Part of a small language model's weights.
Training: a variant of SOAP for these matrices, 144M tokens, 4407 steps.
Each number is 500 + 25 x the weight over its row's rms, rounded and kept within 0 to 999. Layers, rows and columns count from 0. Numbers have three digits each. The size before them is the row's rms in percent of the matrix's.

# gate: layer 4 MLP gate, 192x96, rms 0.313, rows 73-191, columns 32-63
# up: layer 4 MLP up, 192x96, rms 0.32, rows 73-191, columns 32-63
# down: layer 4 MLP down (transposed), 192x96, rms 0.295, rows 73-191, columns 32-63
gate73 082:480514446527492494465485480467481496476501508489492537472513456485504493493530492458519500483480
up73 091:478519531500506515519498507465486489502499461524451497506475511503504506482550547442517465540512
down73 097:504502489496509532518474527487521489506499482520538479519482476494508482519486478471484512492559
gate74 081:457494477516527506557552514547530478519519500512484482471508546466537512479488515503462500479509
up74 085:478493552473477532507524480504500536514505510494538540498543523512542515520452511486502526544485
down74 086:504478494504465486475493494505516486529480522500499519474526529438483491536488510546509502525421
gate75 105:499508499536465453520451496499502529494528508503525502557518505488473505517528502471517521493474
up75 116:480462518473466490519538462546531485505553453486492517512507524498484511514479516497493471520532
down75 113:545523473521528500538468495521506495473503511504494532555464476518471489522505508478466546506495
gate76 109:529478510500527463452448455471479523507494499508524500500461476495488493550490504497500532495490
up76 098:513516447491503477488549495474482509484539470504536509497505520492451542482496533525489536485496
down76 094:463505489507540468506513529508564486488485487449471470488488504477483514539542497496544479486428
gate77 095:507520481502462490500489486451528491504454533530504512503528517504523478508502517511518505453512
up77 097:526564487513473479499479500532506514485522452475452490443502525467491533525499532483463480493504
down77 098:545483488481497479488479485483483533489540498507542418517568497505511486530497515505537523492504
gate78 096:548511523507529480466500451518514514497526531488494470498497485500511484501483453538500519530492
up78 098:462492514542501518488529504524527488528520486515503530463525503546491479537534516521511517513509
down78 101:499529523499471581473528455510497476529486479506470466516491473518507509508472492474480476478514
gate79 098:508513499511509502487488477468500483502500500503530518451515493465505539502518480467517489524508
up79 098:482479498540541527440505521504520540536470483490514521503522499505486529447499536481500459494511
down79 092:482533514506505513525473539517511507504506534496469515499475529497476525492505471512507508496496
gate80 103:528469514504495518475443508509499503484501501474498530531521558506517505519506505527487533508537
up80 102:486496518496555525519534523480523470531473521541487516491461530480498473501506496519467504506495
down80 103:505480468495515541486486489479487542487532466500478538517498505553496501491494502462438504493553
gate81 105:521502484512519463534459493510532476501528575537514537527509481481547505536500532499491497459536
up81 104:521485504507521519489536501531538531527493558482522482481480510532475504478562499495496545464469
down81 093:515495472521481463496481490536459526519489511502480555546543497505525488501530498442461518490479
gate82 104:447496508472532528529519496514522491515490506522536464539486511520507548475565451510487503481526
up82 098:497510498561507496492536480511522495513519510485474558509515505518495497503511433521484490556490
down82 099:533478523533491558485510486486500510485490534501496539512524511524510474479480483497477508517522
gate83 116:507492495495500505465496496475459497516468539503509541544512487488501486488524487482522552520517
up83 109:510481502513499533492530507491488488511509492483520525524526518497458534537514500463458530520503
down83 097:493524497493503478506503511486504504467494463465510419465496481436505534516516500496545501483454
gate84 095:476557454559471484499493500511519502446482477508537471482556513505524466489551560506469549497494
up84 098:550465498489483487452504517449483475506488506482504480476492480481480484491537560488488522457488
down84 100:490548531541540466480503499492506489541476494494472502514512506538511514515532484485523520497496
gate85 096:513510481489458528496509520531493508465547507506517480534455526499506490486559491505467488527513
up85 098:474520543527485479539555473517486561482498509489440506528496502531491476522485492528523498489502
down85 101:516531492518499523495492467479495508513531530494475540535522508556529507497522475538480528504510
gate86 090:515505502508484501493461488510501501487491514497445530506535553490486530515521509467497509491529
up86 082:471506474509517487529510512494528434455541489516499495496501495513447509511537491466527500504498
down86 091:451526524494517473512521538470493497430516454528493498494522446480498499490515513475490484526460
gate87 097:552521482457541524480466533504496531496498506476468495550517528522511489504520523494518552498487
up87 089:504506470485476517545471484470490533491537536526461532531483512456522497462490507519494503547482
down87 097:546505489476507474534552486485542525482486532522461490526477511516528500502490451520533471504523
gate88 103:506499513516503510489495458471507457493482484482512535559468486503490500535488491481517506538513
up88 095:501514488514528487491496465496485512496508485510506504527492502455527498488500497460562456453478
down88 095:483517539462502459459503494462492521480485516527521514514498507503494483501494481498503488490495
gate89 078:471472507509497464498467487476475470544505527514484470504520491477489485560476485478513493493538
up89 125:522486507546497465524498546517469515548512500489528479497527493506545535495470555502533498485516
down89 113:509542537512482507526477522497520527495488479461542442500525451515480526465457486494512458478428
gate90 110:508517479509478481500494492458455522537486502447483498517504549552500541498501516518497529509466
up90 103:486497531538456500512495506506509464509523509492541499500498504481514511589516471464466504536510
down90 101:501515495504506497489498506536495497537509489475539520512522477485501495498501520493524492480492
gate91 099:510486461502484475458523506507501512532532548547491516504535502512473543518453469507548520505553
up91 090:478502490495497453544540464493521468516534496473447446499519538513498516476466527520495535487487
down91 089:501489491433510466486555518482512536499502558494459486517473542487492496501487484513495510511535
gate92 111:511520505495461534536485493472507505520529510516526454491471527497517483496449527498546508479520
up92 110:464506477519497522509525499498515516472548509492499525467467443507481510489551482531480497518470
down92 103:450513486494531490503464530513521433488500493457546522505458462460480493518478512495532482475432
gate93 079:504470507488531491537495508485487503530506509501525504506476526483512477500513547493539552475505
up93 082:524456501506487504517486538493479515471508510499518493512495513532527493530522524486487516507490
down93 083:479491471508478487482496472490502505510500503515484510509500552460532543502532523482501502514502
gate94 104:495537486506547532496496530480487518519467534478493479512494516470486455480533470547499519487501
up94 099:526518494512495511517490507535468508508531485517498489502508467446502506491461543561499517501493
down94 101:485515491482525460497482513475508512476514488519474525479492512441467493556505529488499481516469
gate95 105:515484477517519502533508496471501523504500466487528468541476481478464489536472498499497507515517
up95 108:502493497551474461533462513483506481493471525519544516513521499487496549497511451496499518492497
down95 099:478492500482533548514491473472552459472493527503518467499472445504467479531494534520528495468449
gate96 102:495443522481481496502481495514509479515499469492488462528480476499540505535505540540506509508490
up96 104:493527478482479467497527466447489505487495531492521481494521514571519499497482529475477519530516
down96 090:483470446525464516487518492493488517479501445513483488449517474470522542507472483499509529504551
gate97 103:486475465528494502472534492481500508461515543539505507496508542506478472549513522449465530505519
up97 100:526514495488488463466536484539489512517496426522477466442452511509530514483524482527506486537529
down97 111:518516459463500466495497483470519486518506490514505497527470554473539522530541482517510514501496
gate98 100:503536460465531473504509496480485526490503496473503473509501492473482456529514545507509518527519
up98 104:475447523511532483539525531524474554545465471477511499520474481538470502518507496503480475521495
down98 100:506489500498559524480511498521531487468474546498521497533474451496507477535492553480477480475444
gate99 095:480524524556567522487518457507517489511489513520551555520494511511505521516479516520512502518486
up99 099:514526482490469484503517461542497490507468485485512526475522493479479523548519530539494529467485
down99 104:481517514514506428515529510500550516499492514514522487535497504538483494480520475544486463493492
gate100 096:462487507524479493490515477525510440497533466518504548483511487469539481510539529522532482496525
up100 085:505491511533508444502473514460515507502505504518523472465474476479496516487495485503486478513503
down100 090:488467454547504504524521464485462509515498482519531519516467542468530516487518509473495527499561
gate101 090:542519473492479528485495502469481497526541520579466506445485511481506511528496489507521515542529
up101 093:477517515505474513481493516509475490476536488496479496496548504503503505503555452485512531469479
down101 091:538542500470486513505501494510474505508534504538461479497517518508515478432515495562504544466511
gate102 096:505506488513509511557453492472499482482512474528512462519495507515503459521521489528473453505481
up102 100:524470520510498506524524499480486518473460457513468485512486512479512493469567476474456500467483
down102 098:470511562473490493497497483505543438491513531493476486492515503499459498530522542540532523462457
gate103 098:481518495510515501490473481515561468569486510464452520470504478513537485525488520557506455483534
up103 093:481474496518448496522540475462486462529494483491475506506534521509463457492455515538480500501484
down103 099:442496509485528506493467502537557520467491450507499506478478513493491532503510478470532538537472
gate104 107:495489479532503509498518470474474494498490521517494555499488519507482526502464490471485517486483
up104 104:438515494537520477475474507511513533474509508496497528487487480524528492515463512486510493539505
down104 106:491490511476515497534482518487553480489484488498491458531457451516486488535532507484505480513408
gate105 105:510487485547526513450509485483515453529519476510508505501505530471440463526551523515517510528502
up105 111:512510486507495501525494520478505487514531496488489516473482509488483490454507473484491489517507
down105 110:477546497523566513508530510515499497504488486505530507525474504499483450490486496508487448496527
gate106 103:458492525518502515548481459496507464510496532474491485531488452493495498546517461532427536537513
up106 101:534513508527481460527482524530494499539493549488472474490446495518511468522456537488529514530476
down106 098:512538500500478491514491509504518488464491476479462497515495559486492494533522493453509494522492
gate107 107:514516465460511534498527502452477528495516485552497516467487492474533468505513505510491521500506
up107 120:473545488543505527508498465501559540511525498513555478495497504491474528453507545509517508488471
down107 117:489553529533547508492473485549502464496516537428498504526486531526488493524463517486480523494492
gate108 113:503485505463488534502517492462514537541512537498494528523526515506478521510521479484512481492507
up108 095:504520491530481509543510466528478497452552498463479517472504476489497476490509524478501482496468
down108 098:517564498496514494452455520525474506479524494493547487507479505468495500505529513499500506501469
gate109 107:458521470495477522512497478501469447536504522528523473530459477523518478486500483469516493482507
up109 094:522471517517478519506501536478487465475461509495508533465521538523543479508464513517532489487503
down109 098:503541448517528514490541493488485469476464523549490505500454527509487508550492472500488475511505
gate110 094:514501508526495451522460519501515495490520517475533520497493487502480554485510518456513546506476
up110 090:482505501494482542520526468487504500506507471535461510482483472472502467517500562525521515490529
down110 088:524495461507536514520473461503449479485525502526504485483522506519459459489489505466493520472505
gate111 105:519477520471533483475501501482522465520515492485501478502502511439516457481525527434475541479491
up111 100:472492483510541530494513526481527510519443511540484460473480467500510510495479473510491488522475
down111 103:497494495470470519483506534516481513479494514493466478502498541473507478458475470497511533507533
gate112 101:440494508471492503521533511487471477510510503498453470483541488479553527479496548428486516484514
up112 096:483493501483536552471489473514463489457540536508512500507494515517518472510512529476492479547482
down112 095:466515516503501490526472503548529508462498502467499476496500465507546505481516511488481478531500
gate113 105:517497478437488531477486505535511490511521511517483472482512487470500506476461496467516539467505
up113 106:460510517483495499511529469488481501467468476552502510500507507490495444503498558487501490471493
down113 107:484496468522505474534518512515506487494489479505488497480491526490477484493526551494453521508521
gate114 100:498524497503553507497501475487535456526487495484510550528503482461516470487487526523507528521531
up114 095:504482519514493530510482477510468510535488523517499463438495468513469487480559493483534528494474
down114 100:509512503480498486512463484508551493451500505440476486520533502463484508503468524493502481509495
gate115 098:540530523460527482465477508458499469479533491493503517496473484522496496534490508516465464556537
up115 096:476514491473527502498467455530488517495493480472468492483477480502513503509428491541502497466502
down115 096:511503503499429538480470513515521465519501454484493536493507500494538518519494512505520491484477
gate116 108:496543472475517471479457497472535524498508506541471528472484488482462516474504491446494512464534
up116 109:480550498504512517521504513463507508459474536503523544469514458458517433479505490521455493501491
down116 112:478488492499474530486527490508464534513514431522441536515523508498505448485467512495491502476547
gate117 104:482539507495487509475505490510508522452485547431523537506525517488494489515493468509523531517541
up117 108:494488482539525517510478509470512499514438501457453524529542518535490561542500510526484527424522
down117 110:480473467509517456491538521479451538510520532517529481527518475481538499535541514508495454505460
gate118 110:516481500515471512553462469476514520477533524473478521496516499492549493511535484493502518542518
up118 107:479456511459512510487503519495514497511505492492464455489475475479502458523495494476454508507469
down118 105:483520493485512465503519499464585497511502518480492495499507523553496516535525510513490454530464
gate119 111:525499504501528543516512446495483499514506485475502528478525509506498536508514513520467496526528
up119 100:483469461521525491459485488520483493499511485493513500481509471495554467502519505520455510521496
down119 096:444518494480515470542484510499551509502491496481489488500505471450488499519537523449533501511435
gate120 097:498484517522519501454465436467456472582500501508528480507499509537516521476477478504502475465537
up120 101:511473467490488461501502469474438525509496501528478508506495516506461458548504523529545477478479
down120 102:529461488490473479468521489435491526491489522511474498515514487485466489531489480462484511487538
gate121 109:530502480540493513491484485505512510464466523482473495506531510500511487507528498475495512504564
up121 096:459490503546521493530497502517489495459499521519500481468466507492492492458514477547481495470501
down121 103:532514514526459495491511491523517484509465504531502488482492484465512513489462491524475543512529
gate122 088:491470533545502492567459483504519527489508483519547456520506509536476494520461522509534508516467
up122 088:505502526525553499471502474443468482512498536498525507504559538488478456496484479521452504503530
down122 087:526485494500510498544481465482506496492529484485442495518519459494475536523513494464502528520553
gate123 098:503514482491450523555480463543439509469520513493518518503551468468500490507528455487491456532514
up123 082:510530479523466510496485514481518519523473477517442470494496508512497508515503463471479529499509
down123 089:540479496477499486496484464520461520500531503551521502491491467499511485455503504481541498482504
gate124 087:481484503498494526476491470502474557493485484519494488498464513506436524485453514461495495494507
up124 089:495481500478534450500500519488535494515484472494517501458466548541498543481520484487477502502500
down124 085:460458495460537517527539522523458508477495491486513512494442527507484515508522518506498491501489
gate125 106:510544507486414469488519508457505509500511495480521485504478521443503490497518471518483483499489
up125 101:473481525510494529505532511552506505489539526499507542481510572496486483476500492479478477524515
down125 101:549454536490493512453557498495464540485489468483498527483535509505531487515519530493550487511502
gate126 096:502525506464534500500556452455490506517566481475502482523500491470470487514516456500486508504513
up126 099:485528497493498531509520515500523528502498476485536501520488453513487535519537498455562494523468
down126 096:502511539503522490496487482494514509500511466502478528480498544489508501493504550481474519524524
gate127 095:514550496524478533498529506547527491537477484488476514503458498518503566517482500477537507498511
up127 092:526520498490487504504451493546505504501477477554497480541501470504495496476495493510528549524512
down127 090:491510518494496499531480505535541477518468522495516501520506497493492455480501475538487539539581
gate128 109:519501501500531512520509515505505520499502492488508504470525501490510547551501519463528538504485
up128 104:484525475497465480546486491521516467471469473461471501497495473496526510485514493512509510466468
down128 105:504520527501472516495451492475489481511454492503499489497536496478486456507509452480505504496473
gate129 097:477496508493465508473511491475509482475509515505461505539535468511560496437519499538488500488491
up129 091:537497536508506534497511511499538472478473538492507549505508481528502490510468504520516476521491
down129 092:511497477514506472484485487460500517492549507511568516500500519493539525522499550467448515534542
gate130 102:486469470489521494480497494478520521494478506470477541512488516490485517528500512436495496513531
up130 094:473533490491534468507493531538521507515505520508553518439523538460507494501514496479511496506510
down130 101:470453491523497488508535503498478562501480501419498490465483544489523485537522516502526479544498
gate131 098:574488488478482543521457504495469502535497521506492518514491534518515488522578498517547501463522
up131 103:520531498522532547506500507493506445451517478521516535492538506541487500514499506501538524502508
down131 101:484519503478506529489491556491497564503479473447468496514509493492515488514494483513482460534415
gate132 096:491497485470534478524504463506462501475521545479514500519494487490520496514477452531504483487541
up132 104:540471511526501460515506479521523481494477503498517513495496477495488505498514509474469521461502
down132 101:483511549488508486484506524503514476511510497480487450518545505504460551490532487533537496452449
gate133 090:533530507499523510479523472505510491521513516508512530490503485517528521485500544463532551469527
up133 090:555471452523508491470490503469478508508522482533486491516482516543537505510467497533518538514525
down133 091:487485548489509534494572500505470475472526521506505512463474500513471514489490502517516490530515
gate134 101:461465494469537507472515443483497524534538465496516508461499529509515528517505495518512527487519
up134 104:505520481538468489528503498467504490458492496526500455518448443494538514476512498494475487511474
down134 100:508512504487532499481458548505477497500515485474543501495517505499485491508496485490500515488471
gate135 099:472478502504457501508474502467503522521524480485492497513468488463504523496500497453479501545520
up135 096:519472541522476554459533496503515479497509526485489481491523516499501565504494491467495480486498
down135 097:496495533499480505502497528516485527535498481488465505492476539519473534462471524512482531472491
gate136 102:456507532502524515518533503467538518527487547454484505476539501482499536527483486463521531512522
up136 106:496478459458511507520542520517464451536498500542492510492479507510477473536502478480475518490500
down136 110:486526497443509488510471525517508432484525513489513521489438510480514476501486493524486501495513
gate137 100:477500499490488502452502494508457482494496510529514503514551506448492496512500534480527508516492
up137 103:490492509479498567483506520514477525492492470558477463503524509462543491522492499478476505481483
down137 108:510470507533468487478492526543432500514497563518499505485522519473527484451464492549431496484503
gate138 112:462492470494509479484472527502542528500488467472544492511505497482530475478462510484480515475537
up138 104:465511496495474494485519498461549518470559529486472508511506505488457482520504473481536503475515
down138 111:487489509538481530470520522481489518521505485526472533514486514492511502490502542482481471512467
gate139 108:538484521495508507498532477470479527471500473505491483470497515468501527504495492514455482477508
up139 104:523501526505482530466515454513531485509516501517518489470575521465518506495485470537564473462467
down139 113:467498482528498509500461468481516486485520504551498522477488472489464480501489494509497472476542
gate140 098:480505502468494486497511444528523481469482490486476455535551514482513498491551549541496499485496
up140 103:515484459525519502504461509522484486539497532502523548455523502508478494463515484481478484467510
down140 104:501504519498501472522500525515539501536491519488506486525472525526476472489503506539463491489556
gate141 102:488509479511496523476445498497532492460514540490510481552512494504515511486548495494457547491536
up141 106:492487512499542488493465516511437488510543485473507544496478502502487462551513527484512481528472
down141 100:506493479525510475534444459515493505530511526527521502477456560500455475511497502557455536488545
gate142 095:510451467511501520469497514495515485526529517539496499469534500484507500535519530447478526514468
up142 091:511476517562458494526478483501520515534522488511503517499527482513521461497496508522535530496466
down142 095:504483466436483499483508506480525486533531493504509449524543495536440546492502510516522486463486
gate143 093:525495514473509491521507500508499440482455519551484463499481527494502488548493511503475496523513
up143 100:498495454483470517468462475504488493467465478506494499474517477507456523509471504520494554467521
down143 096:485523462509489500478485470509490498467464543513488513498523525484516473515476532532468536500570
gate144 099:517493502511514449559473455543503479520495534514531497529489486483521501492504527542512492485545
up144 100:491527573501508461502485495538450523483462505462513535495519516537471508478526451495492480518553
down144 096:510521546498475513498503479514495511523523521479517540487512539464532505462525450496487515504456
gate145 111:465512506509499554514504463539471468493474526509506483514536535476529538501522491475453522501554
up145 109:507483533506507498479491524529517524482477509480511462474510458530501516500500519490500527504475
down145 110:511536477543518497460487532473495452462496509509521505518454469533498495543497508517489495483524
gate146 108:493466469497497494468504503503515510505478500497499458463459526495451512494519502500552480539508
up146 109:512531449482526470498486486543456481529457511490479489482495505494529472459499472510504479454501
down146 113:496484497474512511477487483485496579457518498500489454521493575518521510501505461532532521490547
gate147 104:497506532532501555548488454499504471467523495481507491490502492501514545505509520509489550495513
up147 103:546504471526485484495525473495524465531513474529507485512473517491500479519507461487473514508523
down147 104:472511512511481461518460539510562484477509525516472501492461526506469544465499494480491526530500
gate148 107:475527503513499513551485499509502492501503526506512510536438467481530524519500509501530504510518
up148 109:557473526491496506531485507490556463502502515532513491520483519521485470521493505553535472533516
down148 100:443520559496494509500535486523519509525535491486501492466496519523494539488532557499542467490484
gate149 099:526527520538509522468491448502480554503516533494493498451496524525515505509506496502518515513539
up149 103:483466533494506510531510483511455473527529470505453504508489503500473505502512466522510489492553
down149 094:508483500471539462539512501518495525480456516502472492492451482505529512530520475503540505510496
gate150 107:460501515498496505508468492457475485501504525489532517553520516482507492491543543559472539532486
up150 113:524497537511516515522503479449455519484491535510507549532501492500522463480506513475494544523484
down150 113:486505530526467508520535511480491538501533514483498487578560553514538494457507494519437577512490
gate151 098:507499482523519545466488498451538503502481487516500542503502485458497506454532464495493467494512
up151 096:501501485506526528535459477550474520513530496492463468478516474483513523509479495517540476564509
down151 091:468519486475452516509488458527533518456520469454493507492524503468489520486454509466503515496520
gate152 095:499507491479501516475499513451461473490542522500478501500514491450499471490457488506502531485510
up152 091:438506482514515481514500489517507493505454482471488539473554491547455536486534501501486488522532
down152 101:490504541552494496529520481420491456492484503474491502467513523529476510525484506468525480525551
gate153 091:524492457493475498452519512476512483515497474504501491523469503519469506560510471533519523499531
up153 095:512461527443515515467521495451499455468477522512513487503514511466456504513488498516506515498473
down153 092:524460516502521480493484514499492492525510565487489455527554477473487512492489479497504547470435
gate154 113:513483534495526502514515446488486524537484500479542513546505540482515517507524524484554522503523
up154 113:491525504549497465520472495505497475521480498491491504512469498537534485527545489513458523457505
down154 112:519496522509524495470525464487476524522497516536494495521499510495509537467461473509472540478567
gate155 102:464509503520466523536486458503490466522507534518513441524545501439516551495526482508483490509528
up155 100:514476480504532484493539505489472535518482504532545505512493505485481509478474513511528552452502
down155 097:494472521515512492528466499472503526467502483545466474504457497479486518493504479474472515461505
gate156 113:469449480495520498476519513481520523472519522482522489527515481495506500529497493514479517535535
up156 115:507461482493458494477483507522527486488485523499512516507507471517482499502520521503487475511507
down156 116:478474477533503524521489517483520474522504517443515502530498543523475537568519509515529494527444
gate157 091:474455469513488492494488506527498474546542497468554516466515472491493517466507504504504454476504
up157 099:486508467488503552520515553481521527504442485538510499511478485515487492459525504523523468473486
down157 093:523527486488524490515544520539484526477497514508515504455576519523519484458524485508521496500519
gate158 097:501496506526511498496491491528512522534525552435494488510463446508479515501528474499517530471513
up158 099:473496507500490501486491470473488483526511494496509470547513507478517464500529516552479460443510
down158 095:503481513511492463486515465513471527514505443512523532511519513468532472476469502474449483516535
gate159 098:506502511495517570488528496500494473520460535503463485494513522435509474480482537449520521503509
up159 096:472498515478555513504478499520485524522457504531485503477502499478451475521477439514479472495473
down159 100:515487536488512488508489560517480520466486521495500485495558527491513524478485518458467440476448
gate160 098:497506482492497467468524501506510494485483489488487533473540498464482495433468497515454506526496
up160 098:466482504509482452480516459501477439503532461543512525470548498492505489503529501478478509534494
down160 095:488512482488508466513474521505543539511492560505497490506523498448498487499493489500471494515518
gate161 099:476510471536477492492470489503533496477513530507467472510495477454491468512523531444506539566508
up161 102:553486548521487496531509502468479513479490476485502493490456512505516517464470501534528509498543
down161 097:479484486493478495527463499532493549545541473513507486496529531514513454500500503458503517552498
gate162 106:511533493501513540481515477472514494511453473492558520520494504470482522475534526502533493528479
up162 110:493513491520511538549539501537502517512526546527492516555482500521465488475501537502498495526506
down162 100:497504524498500534496489461508519526494523524510483510491570484486481461441457477478491475449535
gate163 100:500461485510472514481508512517492481476466512529503487500480512485513506477538458533475571536520
up163 108:475488537503513519518483490479546541480527491536546533535501527507485535491466550527481496491524
down163 099:516547487483503458485487546482519508483487508546487482478494512500522527506514491516498470484453
gate164 090:525519457511505523533457505504491507536526506453487480481493500527458526482526502463476476510523
up164 082:522480511523514516524490550531514496510506511480467453531509509531512502485517504440477476551487
down164 098:500490478496470532529505515490533490515497479478498518500491549516500469528545510474470477527553
gate165 101:478504469486484519456524509500515482501523522450504529456488467516499548489510509491468544537503
up165 101:525501462476506548522511530501478511477493500535516498455558500485516485522506522516558476510508
down165 105:510490525455527466504503520509462463495480553519509503488468488498519483475532544519503462466456
gate166 104:460513499521496517506496477446486464492490519505526559516503510492488505475492497487478477526515
up166 096:436458523500444503479486472482518532523514502469480503510527505471490513463514498567511534507468
down166 099:479507479457547499527494510495503494515529487472520516486478451483516545477507548514507552490493
gate167 096:482527448517464495470524509486503540517493456479478429479504501494504541524468528508479535558527
up167 093:523490475540557501528491457532510536522537521462476469506519538539482528497504490488451496497477
down167 102:492462484494502491560510510475476516469503514414466514512495501529533518499464538512514490509520
gate168 108:485502508513510507526499488478512524512488466507510499519532523494483525557530517506527560482495
up168 107:541487460492475517535441519558507484506516481469454524504528500506453539528509488537525473550508
down168 109:475502461506582483525505519549533520489517535512504464538472458505495498511480455502471534497514
gate169 101:509453475523512524506446501497518499503494511502447517533499515519536496460495482499495456502502
up169 100:460506498485506504480492516467467450481569505505504509467484548492481484527464443506485517516505
down169 093:512480527525507497527505497479483537500523510482492494525542524537417504476498529495483527434478
gate170 103:500541484508445495427520483514520496503491512546512477499492485497517516495501505490474481476525
up170 094:545500508446513528495546500476515448524482433521504513485499504501491505472485520549510490534491
down170 101:465468485517493513492451526475467511508506439503474485502483494489483511504528507542552482515464
gate171 104:490519515509510481510485466460475503471520477526499448479484498471498501502497540472493536513519
up171 106:495480507474448563500443477478499497503536494451525495492480479508505506513511480505468538533542
down171 110:483499529488489456454496507451508493508470489510485514460479509506506509540480490486451487510456
gate172 099:519466482494531526558432502489493497531521491510525500531479468474490524516505467508524464467499
up172 095:499552514440493500485492510476499509513495521501514497477525519464512515456491490471479515461491
down172 095:481496521516489478501477488489502480521491491515472516490560505507505495482484474510548512532485
gate173 100:506436476530486492495497490486518487520470494504530443512473522536532477490452495481480497585485
up173 088:520543510469492525484474503445521533539513446471470509489471504478516531459504485517544509494475
down173 092:466494509521489498526481473472485549476529512474529465477534477500500547510477462506512541450435
gate174 090:519474493512540465465532520454508457471490521524504522510514506461506452541462523479471529504522
up174 091:481468520478524504482489506533502523489474515536507529498505534490457478542469494514492494519525
down174 091:514494496469489519516499486534459537481510541527486560523513568523514519536460521485477502503554
gate175 097:483578497510511471520497515532463492511513481492510474486498499505542518493529506494463525522507
up175 095:480500484518484470479503461459522504489487510525467481494462473501495505476529520532522476482502
down175 104:527537490469484515467468475513505481512495505533482519478436488469457491505460500502509535477526
gate176 107:497517527492553517454495494491505507512486515512470510497466477505460529470523463505518486524531
up176 112:517484465484492522529481491458476517497497531495506449520504488533517500487486488512514473545525
down176 111:478502516513495490503517502470486497532532480500514497519539512516472500463494489555492551519493
gate177 084:524479536470501501514492497442526489540516510509456506519499518482512509486556558510507472529510
up177 085:516546523501523461506531485496486496512484526496517479481473484493522522539482539497506490502523
down177 085:487519483507500498458521531516524460462487502484491456498479498483499488482499485513517456483445
gate178 106:500509504493484491495531457518572471522485504490494491507487522457462514512525508480483507505519
up178 100:500514506525496469535531538469476514494494514471501456466511539447457467530504474488458476463464
down178 107:517519482522493506487514500495468486508516489537529471492505522462474504506513483474520538533493
gate179 112:483512521496475507441486470456494560591488506533541488497499485489530489539511495447541495502507
up179 111:556527481451487511528512509528507499489480557486499472505509512494467502513509477533434461536499
down179 104:531510501508519524501503494517450500468505497513511494456567511497542520495493475476518517515484
gate180 092:477536515519507465478549499529479489539490474496509475516521511506519555483518568492530519528494
up180 090:499503554492514492504478498484522490486497512486467488464473529514528504491466523463459520554541
down180 095:465480503500491486485499458488470485499508517479496477494536553474531557459505485487528480527486
gate181 099:479550454533506500514517489485537483515480501497506509451491522501501513476509506545510487514483
up181 106:469486513536456531487536505474515483498445539478500492485511499520465484491521507513522517504466
down181 098:445483523468503491464513465525452511527513486479494518510494536505470512530541488516563535522492
gate182 111:469545516499501503530529532459519498538514509493501507514507481504499489568536504523519521520516
up182 106:475495486486479517473524489568572487536492530474459514535432485529500513476493525543484517495539
down182 104:477503541478510468476486511520517508512445477553471515494498477525509487512487516491504502537498
gate183 096:502508502475510530556460502531525522533502480508505503535533523479540478521518486451511502502511
up183 104:519508512492492523463527517470512535491517483485528471486482498540559501494494528490502519523514
down183 109:551535514476496560480427512530490479493493501522508492503506487501495484547499493489488495462535
gate184 109:428481494483504501497534489503488485507518488526533529494460551487511499503514477501470520531535
up184 104:460470490554529496505471496489472525515470469546459528490501516526496520471502498516480488466509
down184 106:516541485522505511536469530494490487496501490469475522489502479497500532510503485522527512504513
gate185 083:532482491529534486518525540495491510525533527519501498482519507476519552483526505489493517482478
up185 072:517504487492488525477497433498464499506504520505500492472505412494492468518456483513465531483528
down185 081:496500530491489492513510525514507443493521500507529493492518514507492536484494492495480487478412
gate186 110:518473522498504503472532514490465499493480446500485539484504525503549526524530477498475529519533
up186 098:547470481486535495471505489515508547502513487484527489480539535549491453525503505462512543487496
down186 105:477536495531537494492485465529490544528536501469564449520525497529535491540488512517506487482432
gate187 105:506520478476487505527465476497515487478496482509471484484528521478541513478514489570459515542526
up187 098:525489489480504534513485481565483488506519505554499466508514487472520488497471483521496526464496
down187 103:482498495514511497521516470490514533479476537502564513486473464506517520498526476526496481545439
gate188 103:525503494526503471496494520480534495491482564542530500499498552482490480518466483538482500478518
up188 103:525455534485495492495464534504505523559497502473522514459504493525530483523470485462496512459498
down188 102:495490518502499460499535491457492543524511518506477487532498531512508533483468496461441491486474
gate189 094:520543503497533509522529493498511499514495496506454486502519505541496491515503467509464489541510
up189 092:501559505498562518480513489492496511553510540511457511486496540481509520494508507537490497512484
down189 094:539478532516515519469501533486536471507511506510467517501494502563506511535462504509480501502529
gate190 102:449497441513520514490514526482501488493501477513502499469503531514467501494502513494488483519527
up190 092:535510512533477495540491486488495513439509507511507530491496473521520502512506493529474531504535
down190 104:505504451492521505517482486508463542508543493521475556499480498499528525473475471511490510536552
gate191 095:512490499435509508482500482458485551495534487478480518502477492492537483547522482519490500479541
up191 106:534481495462542485544484547496494552524529473509462478520527476487470510457510538523495510473518
down191 110:490492541477467500480484476492444507490523444484497494490532479501496489485519488482509470490466